From a checkpoint of a small transformer trained on Wikipedia.
Size: 15 layers, width 64, 2 heads of 32, MLP 256 GELU, vocabulary 2798, 1.11M parameters.
Architecture: LayerNorm before each block, rotary positions, biases, untied embeddings, attention and MLP in parallel.
Training: a variant of Muon for these matrices, 115M tokens, 7032 steps.
Each number is 500 + 50 x the weight over its row's rms, rounded and kept within 0 to 999. Layers, rows and columns count from 0. Numbers have three digits each. The size before them is the row's rms in percent of the matrix's.

# q: layer 9 attention query, 64x64, rms 0.181, rows 0-31, columns 0-63
# k: layer 9 attention key, 64x64, rms 0.196, rows 0-31, columns 0-63
# v: layer 9 attention value, 64x64, rms 0.231, rows 0-14, columns 0-63
# o: layer 9 attention output (transposed), 64x64, rms 0.214, rows 0-13, columns 0-63
q0 094:482516472516488484420597452519504489488519348499522427561533503431593474519528574531538537487531427554450615483554458475536530570532493373447445497465484432514531543580504475537524492485465504
k0 073:577478510492559503438580462566464456496513439452480495468515486510477506495583565472478520448597394525441392498516498443577584424487518435553468553464512442568498420588442491485530482526417517
q1 082:550458521471508464566472537479401587484596545537504467518452405426466463488495546442549531532468446498417501507523536415456507561602465576431586484505501549424539551439468510493500449492572568
k1 069:507455582515441448502462578492497521460489503549576503496390423481476468521440461517449576445551376486430519486593508475471467585483475462418522512475454434540582598471540558487549519528518554
q2 081:524511367486486473485539593432443452509517497442565508536537530445579480488590575606546478509500487558472493567530502493589514534507498455533530476494508428432500507431496473473621449532458394
k2 078:582529452526505441444528421503424474528442494499588518570458641484456480545545496461521431494492456521449468509598436585521499579377569473509529530571501486516536454563488428502495526533532489
q3 093:579534468545457495465496505410466472499531563539493501447468544425521487448533571531437538658635479472523510532539576492490447512491497438483487515512537420486444426469524458539458391546531445
k3 129:481451454480508442553474552471478465418480482572415529531569482560501570460471593489439507511609494552460575460550561417475525430416490458480489464537490511505509602468482481466633478562470469
q4 097:565515393598530569490433574450489489535494427508534572451491510563475506505525553516477474557429466617430519428522429475491490569494485467492571487632505508562498489475434447528553498555440493
k4 077:496475423563489583433520479493520490550493460445545379417563496577481504520457517486488485547478431575458520463472545542483510474411445555471516513616491437464511473529566479435511606505501381
q5 131:526459373450532468449476478512453475436558501525473473554467552388556459448507498513525555502457459507550464467443483447597627566527587540505471548502529483653546483470502539492548505495490519
k5 105:580540435465418518415485598483500523525535381446471615587446413560578457414543556476536512476505529447549510435520466487562470509523517523520452519420423465511486500462506459508537457458499518
q6 094:449461586573504484505495459522475512547474427501526491434466473515499512522543532359454460569490500487470467507540542627436486419533537487500396556458494570484469429532588518538404450454507575
k6 118:590534460484454519430486486468447500588477521429441494557527546391502442511602456543471527531511464507490551490486493620539523496533502481446519526398583535420454421485525467489458495523547375
q7 110:451476427470571492511467461464514486473507457451526518648606465530525521454421553577550513436444457519485508556510437464568476475499552475526464428531486523495526543496454463392640535442525517
k7 092:550524530504446472389421570453579605465480391508531554565567438483490433539466563468481570453443473517533479497442425566412531567526466522467505518403545496503508493570489490486531469482460547
q8 106:502505415426436538513469565522504536476443516464513559505427546499478578496502504450489566541434499506409613586535484539400487443464436477507549436557528528472549422496428514539585506579431543
k8 098:462541563449507515441511514555503520505486555454510471456430418477489495518522490457458597538508491493524537632466463443426459421523422412404539506371481491465534507437500548587588489504539524
q9 113:543473529511426529357458506531470473386494540540570507547473504454590493455535517582553450484509494555438489545525511515481509469537478492609496520402478515616462520460627460484517511503439507
k9 103:453504502512543444515633474563576604408420522525443541539560421516457486599521518547556383476527588584488436482507541506488544480517457534504544518522491505495492511505441437559499511504578524
q10 107:538479516520481504509576518528514450504538578491569404438512497456501437535535530587426470513445540534425546430473445458477381472391470454543475457563564494570532471463498415469488494480621480
k10 103:416473483463479464460462507506544473499447464507510402510562462558520487482531531484443533491497552476474590517538441451555393603556445466532497486609480507480568499492594482629485560465604527
q11 106:527556531516465488521516489459406505524533587428425536486463550475538418527564472511442548462427462484534590493491497488573504481458512441545483414541508474431555466553434434503521470681496468
k11 099:477501508473484473401463454500468527539438531472539505502567558525523458501524458465444573479480503490545662622571470513467489414490464512527501524483428554486557486381512514450475563530399433
q12 113:378470523432481406503514476578453547511484548487491581519553489464458507544416415455491547476529523492552587476434412492534560559479419461593563421574490534513456568505525506525491479425498527
k12 114:517545549537409437443421434548426559452545578516525574462466542407484546547531425568433447553467515446486472560511496513466462592534477486529615456567514483522470522462446504498473488471592540
q13 112:521422405593586445504471551494476561506509479528535590437534445569424531454481461461485465467392494499437469498454496527543406447524545516529550492593529488472444442542534501430541485601544461
k13 098:545567487444525460382524490515495470528409474548548415523480546527565424483445518494450458599509455572610523465397511536566534522519561453478466510403425472578504540495535556495478473520521547
q14 110:443577504514578535598494425556557486427472513601478505464540469464551538441510439572465558427501578436465527435411523510506512449477531443481489589501401563530574505498478544522440497560470473
k14 100:484554512568527627516436474524511558413541581593512437535534537368541539478460471446498521506523565456457491437515596529518396476526515468457486518512484552592519455510458425538501559478468507
q15 116:431486423479511466551500395540501505523457519538478437442508513467545488593486572440534445519511543553510535491434508439563494443506475559464529483603381411516523506512531567484537611465412568
k15 117:438512486459424516524400433523515453495509492572463551431455509446592494587460542490585451532540464468578525495397481459496464432502544508549514495540425485562469473555565472442577588464479584
q16 095:511493425459481516472522518480496431538493593504461596424551469517415487449555475503576480488567529446537533584523546525401540504483396551392490430505455528562510528519495521425432515547601506
k16 086:518492486481433436490590479494441456541475585589460515465441540433404552460482571485507450466537589484498567520506506408426452571504538454432483447477544538538537477544558547480473579444468600
q17 106:337480504504494441495557479485447472439589481438526529498559446436493509440453421547517543555522532465405501540472442456529504580588466496473542530579522529513469485522445480547540583610495490
k17 099:464578587548433582367575523455465419497531529511565469498489556455578492480472471520509403589480495466503499433518541507476579543476472435514552536530520501568403465497487503501495583566565479
q18 107:446490539437406490518455531498518459521485531560532457574437625463428470457483463501559441545496483426423457600462586489504607537545426553477493546515592443500483544478525509414458501532486505
k18 114:419560509429419493563579536450485505576499474488489490617560501414420400607477509537525439544483487458425455467457559470486537515496457581454514479466523485491457612503549537477460505453540511
q19 108:529584534446464494405461503515458523482482474501493512474494477387490519519557513498569494461479516516482464579550575443512519617531487475493582531361429482516553446503562467471601426422570467
k19 108:528399539500527443534564589570553573533398486513454522554411448457554557520518506408555409442502523490535452444503544565539532504415508480545495400505492542435478516489485524467523479434477417
q20 125:525494508526468517528547463534528580497560397440514426595528510442561487518511458498549456474482602474592373534508426553536467489523444405535472465513495472532527519553555530410422553513569473
k20 109:540422530477532492471482503497514500394531423483457536550584514417584469496504472490520496510570503503564360530579530501522519536523471546521359487493526495520616546446558511481425586505506540
q21 103:519465493503532478465482534433472508369435406515522445523399476584510499534468596517484520574482526573463466455504576383462511504540452533515504470475527504470592557599474568546494507526578453
k21 104:536488575525544532488564523416456497519475447472531528514473465542470571557510617569420583498424500532527510484413575428493557444462388502493469459464538536475435459559496485544379486525556509
q22 119:443494483511512565569392555482435471432575558421567481521539509520486474486477556568469477514416460445503471595488442438508553504482559547394564529481574548563514440481594507515551480471423489
k22 115:426522491568495573510503567585519397456552547477483436508545509533423447519460561492481396427499550474575491475452457458575566533501505486442492409534522446609502552496567476535529428482484430
q23 119:373486560479556460455525505483581497469457478455471524421608534465494526518576557441405601432504476484583515562528531531521604457475451540521422480470522466529522511542511545525509468512468394
k23 104:496494535537524452475492486389510389486518550471476521485518554410455549586568534402465477487412529578562456631496518547450477453496512483494527504534525540574461559586428526464509497449443451
q24 104:503575413610523488505581513591527539506425463475505537577533428468514440479494497464580497549449549564462407495500431468457541540557523421460415428555558513531481524565516496462530553516461419
k24 086:514520397438483548390603469512541568432537372439492482469490499426563581501577553470511474464477532391494438472554520517501504471486508431418446533518579536508481528518553464490551537471494514
q25 101:509545519511440545423520564460484571497510560452431552570516498613556526462484479533536508552486470459581428443506467377519525555497520531422439513563443487455530451525513565402562419558507462
k25 091:508536448434551525390513531562493552521544450502449549558523567528418582439437473491482529508492613454525479498465445514514476509466478616522424459472520452475436403525580528476481456524399443
q26 099:459421436432590578525451449527547552561565499456429526553521443394440447440428540433500483554534546505486526519506553554426503449472471525574525499497529480504509463519599528524551537623505497
k26 108:583390533513451486455486456461504379515581494522504570517563553502473501461545540460525477492510531462542501452473465570434463452497491510418623493497517441502499425388528592499556467588519544
q27 114:503511456493531584428642433561407508382548517473526497542434565475458529505480596566512492520527428535527612517452534450526452501542460495471450528508448479512479527515537573547462495477473588
k27 096:501449490553493474521588446612431529426526462489518533468563442540478500567387480518514500554528497538494546517479497428512448454557502476443431445560488606456404519578545574563482502531457580
q28 107:525525542564478491531484443471484458473495496535520523448452529528444554634548503520409505475525556520547452508466456477518464516585458500486593490384507532624487480514396477435640510508461507
k28 102:447449524522485569560518446461547506457414496426505523537489481589543578475466443506474527461521509469497515507468483578444537597560422443518588552471543548613443486528436465421526553537411438
q29 108:515568502489581529452487455400543579474547500494514452530532540449414444540449399579591513429464515465507519530474469522449512514491451472478428508556441445447506538416494496498653465554476458
k29 123:534539503483450518476448430458540521433485470605436480571441583513509509518441414543586511391528454448580516486442499541502518549529476433496417469478512469482536585482538529519594486545514381
q30 116:515586549413513496490521459543458552493453471472511516465510432524519541507572481545458510542626451485451417559399581567586447463498512434453515482597536468501475513463593472559473486528463409
k30 107:535524488466613507482437508517524521535438551480514484492475453449483506473547459496445406506475448533440468488411608483523394513478637497476446557643542541509506482413521437505507519538548484
q31 107:582528526451456404463552538496523547459449549617515555507485501529507447417533490519495490379508554572424471543511589448433505420504500540458623506506521496435449516482537495525427516567470460
k31 097:508580513501535418528619562477515620548433544525428507468520447462512461418515431539455447411463440493571479504446506495531513416528490518425521559465468449526461482563493571462443555581504472
v0 080:420515519528500547443527531460611514475516479537485527527512494469402485485380494488515468545601592422488518549465439454461525495509426478445537606434493533501413458510553513533444436565562569
o0 083:590496500513482430567513448529445496568444503436530406497537484539586450546608418414566480469403384547506488510554543575523433526521557515533507487533425560474520527484498479474464524444468534
v1 087:516524560594394449483492484533509483458467594527485516511483450597461518536610548481441506522443437482528474505500532482435513552340549421517495510489470449465501521556624466455470461483460481
o1 071:509471499468525512573492427432441600533518477552471521499429549474509466483376512495572482526472449467473566512497464489539437423640480570519547481441568458463458535478424553534481540616481527
v2 095:475597507500506473453515512410439499560501517507437500477406529455488506538488613505531474528566603567398570459515416524428509485509573420468482479555429536551512478407495494500437508520514593
o2 076:478444508562474478482482505571498509428425412594595513595534502587505463505536423547556436470457393506517517537454547450535535484513486545508485512363515508478475513532552575443540539418463482
v3 087:554507415507460549443429501436420490583553490502567492487520560463500474405603413527451588494594518542560500538483466506538505535540468540536542458508475535466422435484571534501590432517453436
o3 076:502401581519535478520542473640564512439479412501476519468480517471512572492538464479485559433433540440473436534504475526459557516536477451455519547486607528573503488551518447480544535364540434
v4 083:587525508478557503471469506476561592457558480462456608496526545499440532465552423457580584513506455532469486483483509514524479438478429514460498627495515479514504566478516391449491464473360433
o4 078:398447437488508476551447523605447473510538576435530412508493491477440513552479575526418434524499498456433490521522495470447513530513508454583564431500526554592478432578495552534413563511526577
v5 087:510426536492548522593459535463479518417504451585481556450436504560527556505521451517571496347479560483508479529490506471521480517516447549496491451549557521380461513475593403516533482598556499
o5 076:469480483510446389493489531559526456595540491421502517519655482488528552427527609469390457566446466563472566535499560514431489387497500492499513527523537509443473426502484531488515492543473492
v6 085:558578552506459487435512492507457438509538526421456495510478433499520496592495499479539445569546557578513647492474464538596525507480471422472558451390511493495439487535527433529522434458404546
o6 069:540545396472502607573514597530520548484425432559536506533469484556484553456477438460572570473513458409437455448474484515427463515518507461472426509571465522589471547533506622450480499481508499
v7 088:489430480541552489444688433494507500517539476515514431561531530544408463497595426471422478453536465534429538562515483446475576491532575460422518443487519471526465490533491488522551453526567465
o7 070:530550476565478609577384520550538505471516487508454509461465514432452524588425530511512444559477614472473460458483536554534471516457457493486577551588436499536555496449524526477413474469387519
v8 079:502414442457426476559539546457510510536570505478425517590508561406560500547439475515557518525459494520528502545510484492595559603587467431504511468476507563424575400535494405543453504487517499
o8 074:562601576535560526502569543506543480364485453506567539445532468580457529472476531518421516512503469559530507403477510543481474431454454398482477467545496404531438504527489557577493457554475435
v9 079:432429537553466513532491506485552434490455435495484551519496416541495528471633473524537469579516478480548441403615453555462522531401479521444478512507452484529473560550386514453502498581494567
o9 071:552524473477466464466510489488506505609548621510484482521459544537529451460439568506548520471445410539459546510475489387565458482525547584505543416587542459418532499449533508564474397435509454
v10 084:549565565481466518472508471473499447510456448481386534538465495437483499443475555459513554449638435610493506495465493452436528475501522566530462480487491489523517495594494598420414503537518380
o10 073:512521382464525546445489534428485549483534559551517508474451529549486496514524486601467387547394473434462489524505436562473498533446602537581558542519425531504460465410473428567492553499512546
v11 079:507496460363553505431510466530560527422518570524534437466509486468512518515468528457473583493510609569460531522614499497449447506408428448465485485534445464531591461517492531452539485434460602
o11 071:506499468612481395603459485583386479464530453418488554558468524544496451527514463467537478529523485404453464449450524460531555570486562585521499471490585588439431552465513538483495515500499467
v12 082:494487429478446547482509475448552547473432549484443518599535513416444442475466497517570464470433504579478524479598590502444519517430576547431519463581517540596474551551430550537476585505475463
o12 070:505560545595496491531424460450459521546512479549527498460524512605552463551492532454349519514516482555465475440503541440553437546491467447584539482442454508518496554429479467422546450464544621
v13 085:407422535551490580498480477539473560457542530512478527561540546506524499553503494407608453490539415501417505463392434379459585497467488549459482438564504502527560543545513459470545533492512433
o13 084:521481468510487436532564496568516468512476454569497550390505486537491527387478467571393591522517574560472481480542566525516397521479524437572555515397487522539474512407437495450515478503501580
v14 084:516418562555410529488433583476447393552552475587511534449573563492424520480456528425548463469415521499534501483524585572534492458470462460491473483467511550443506588516461568481506474493434588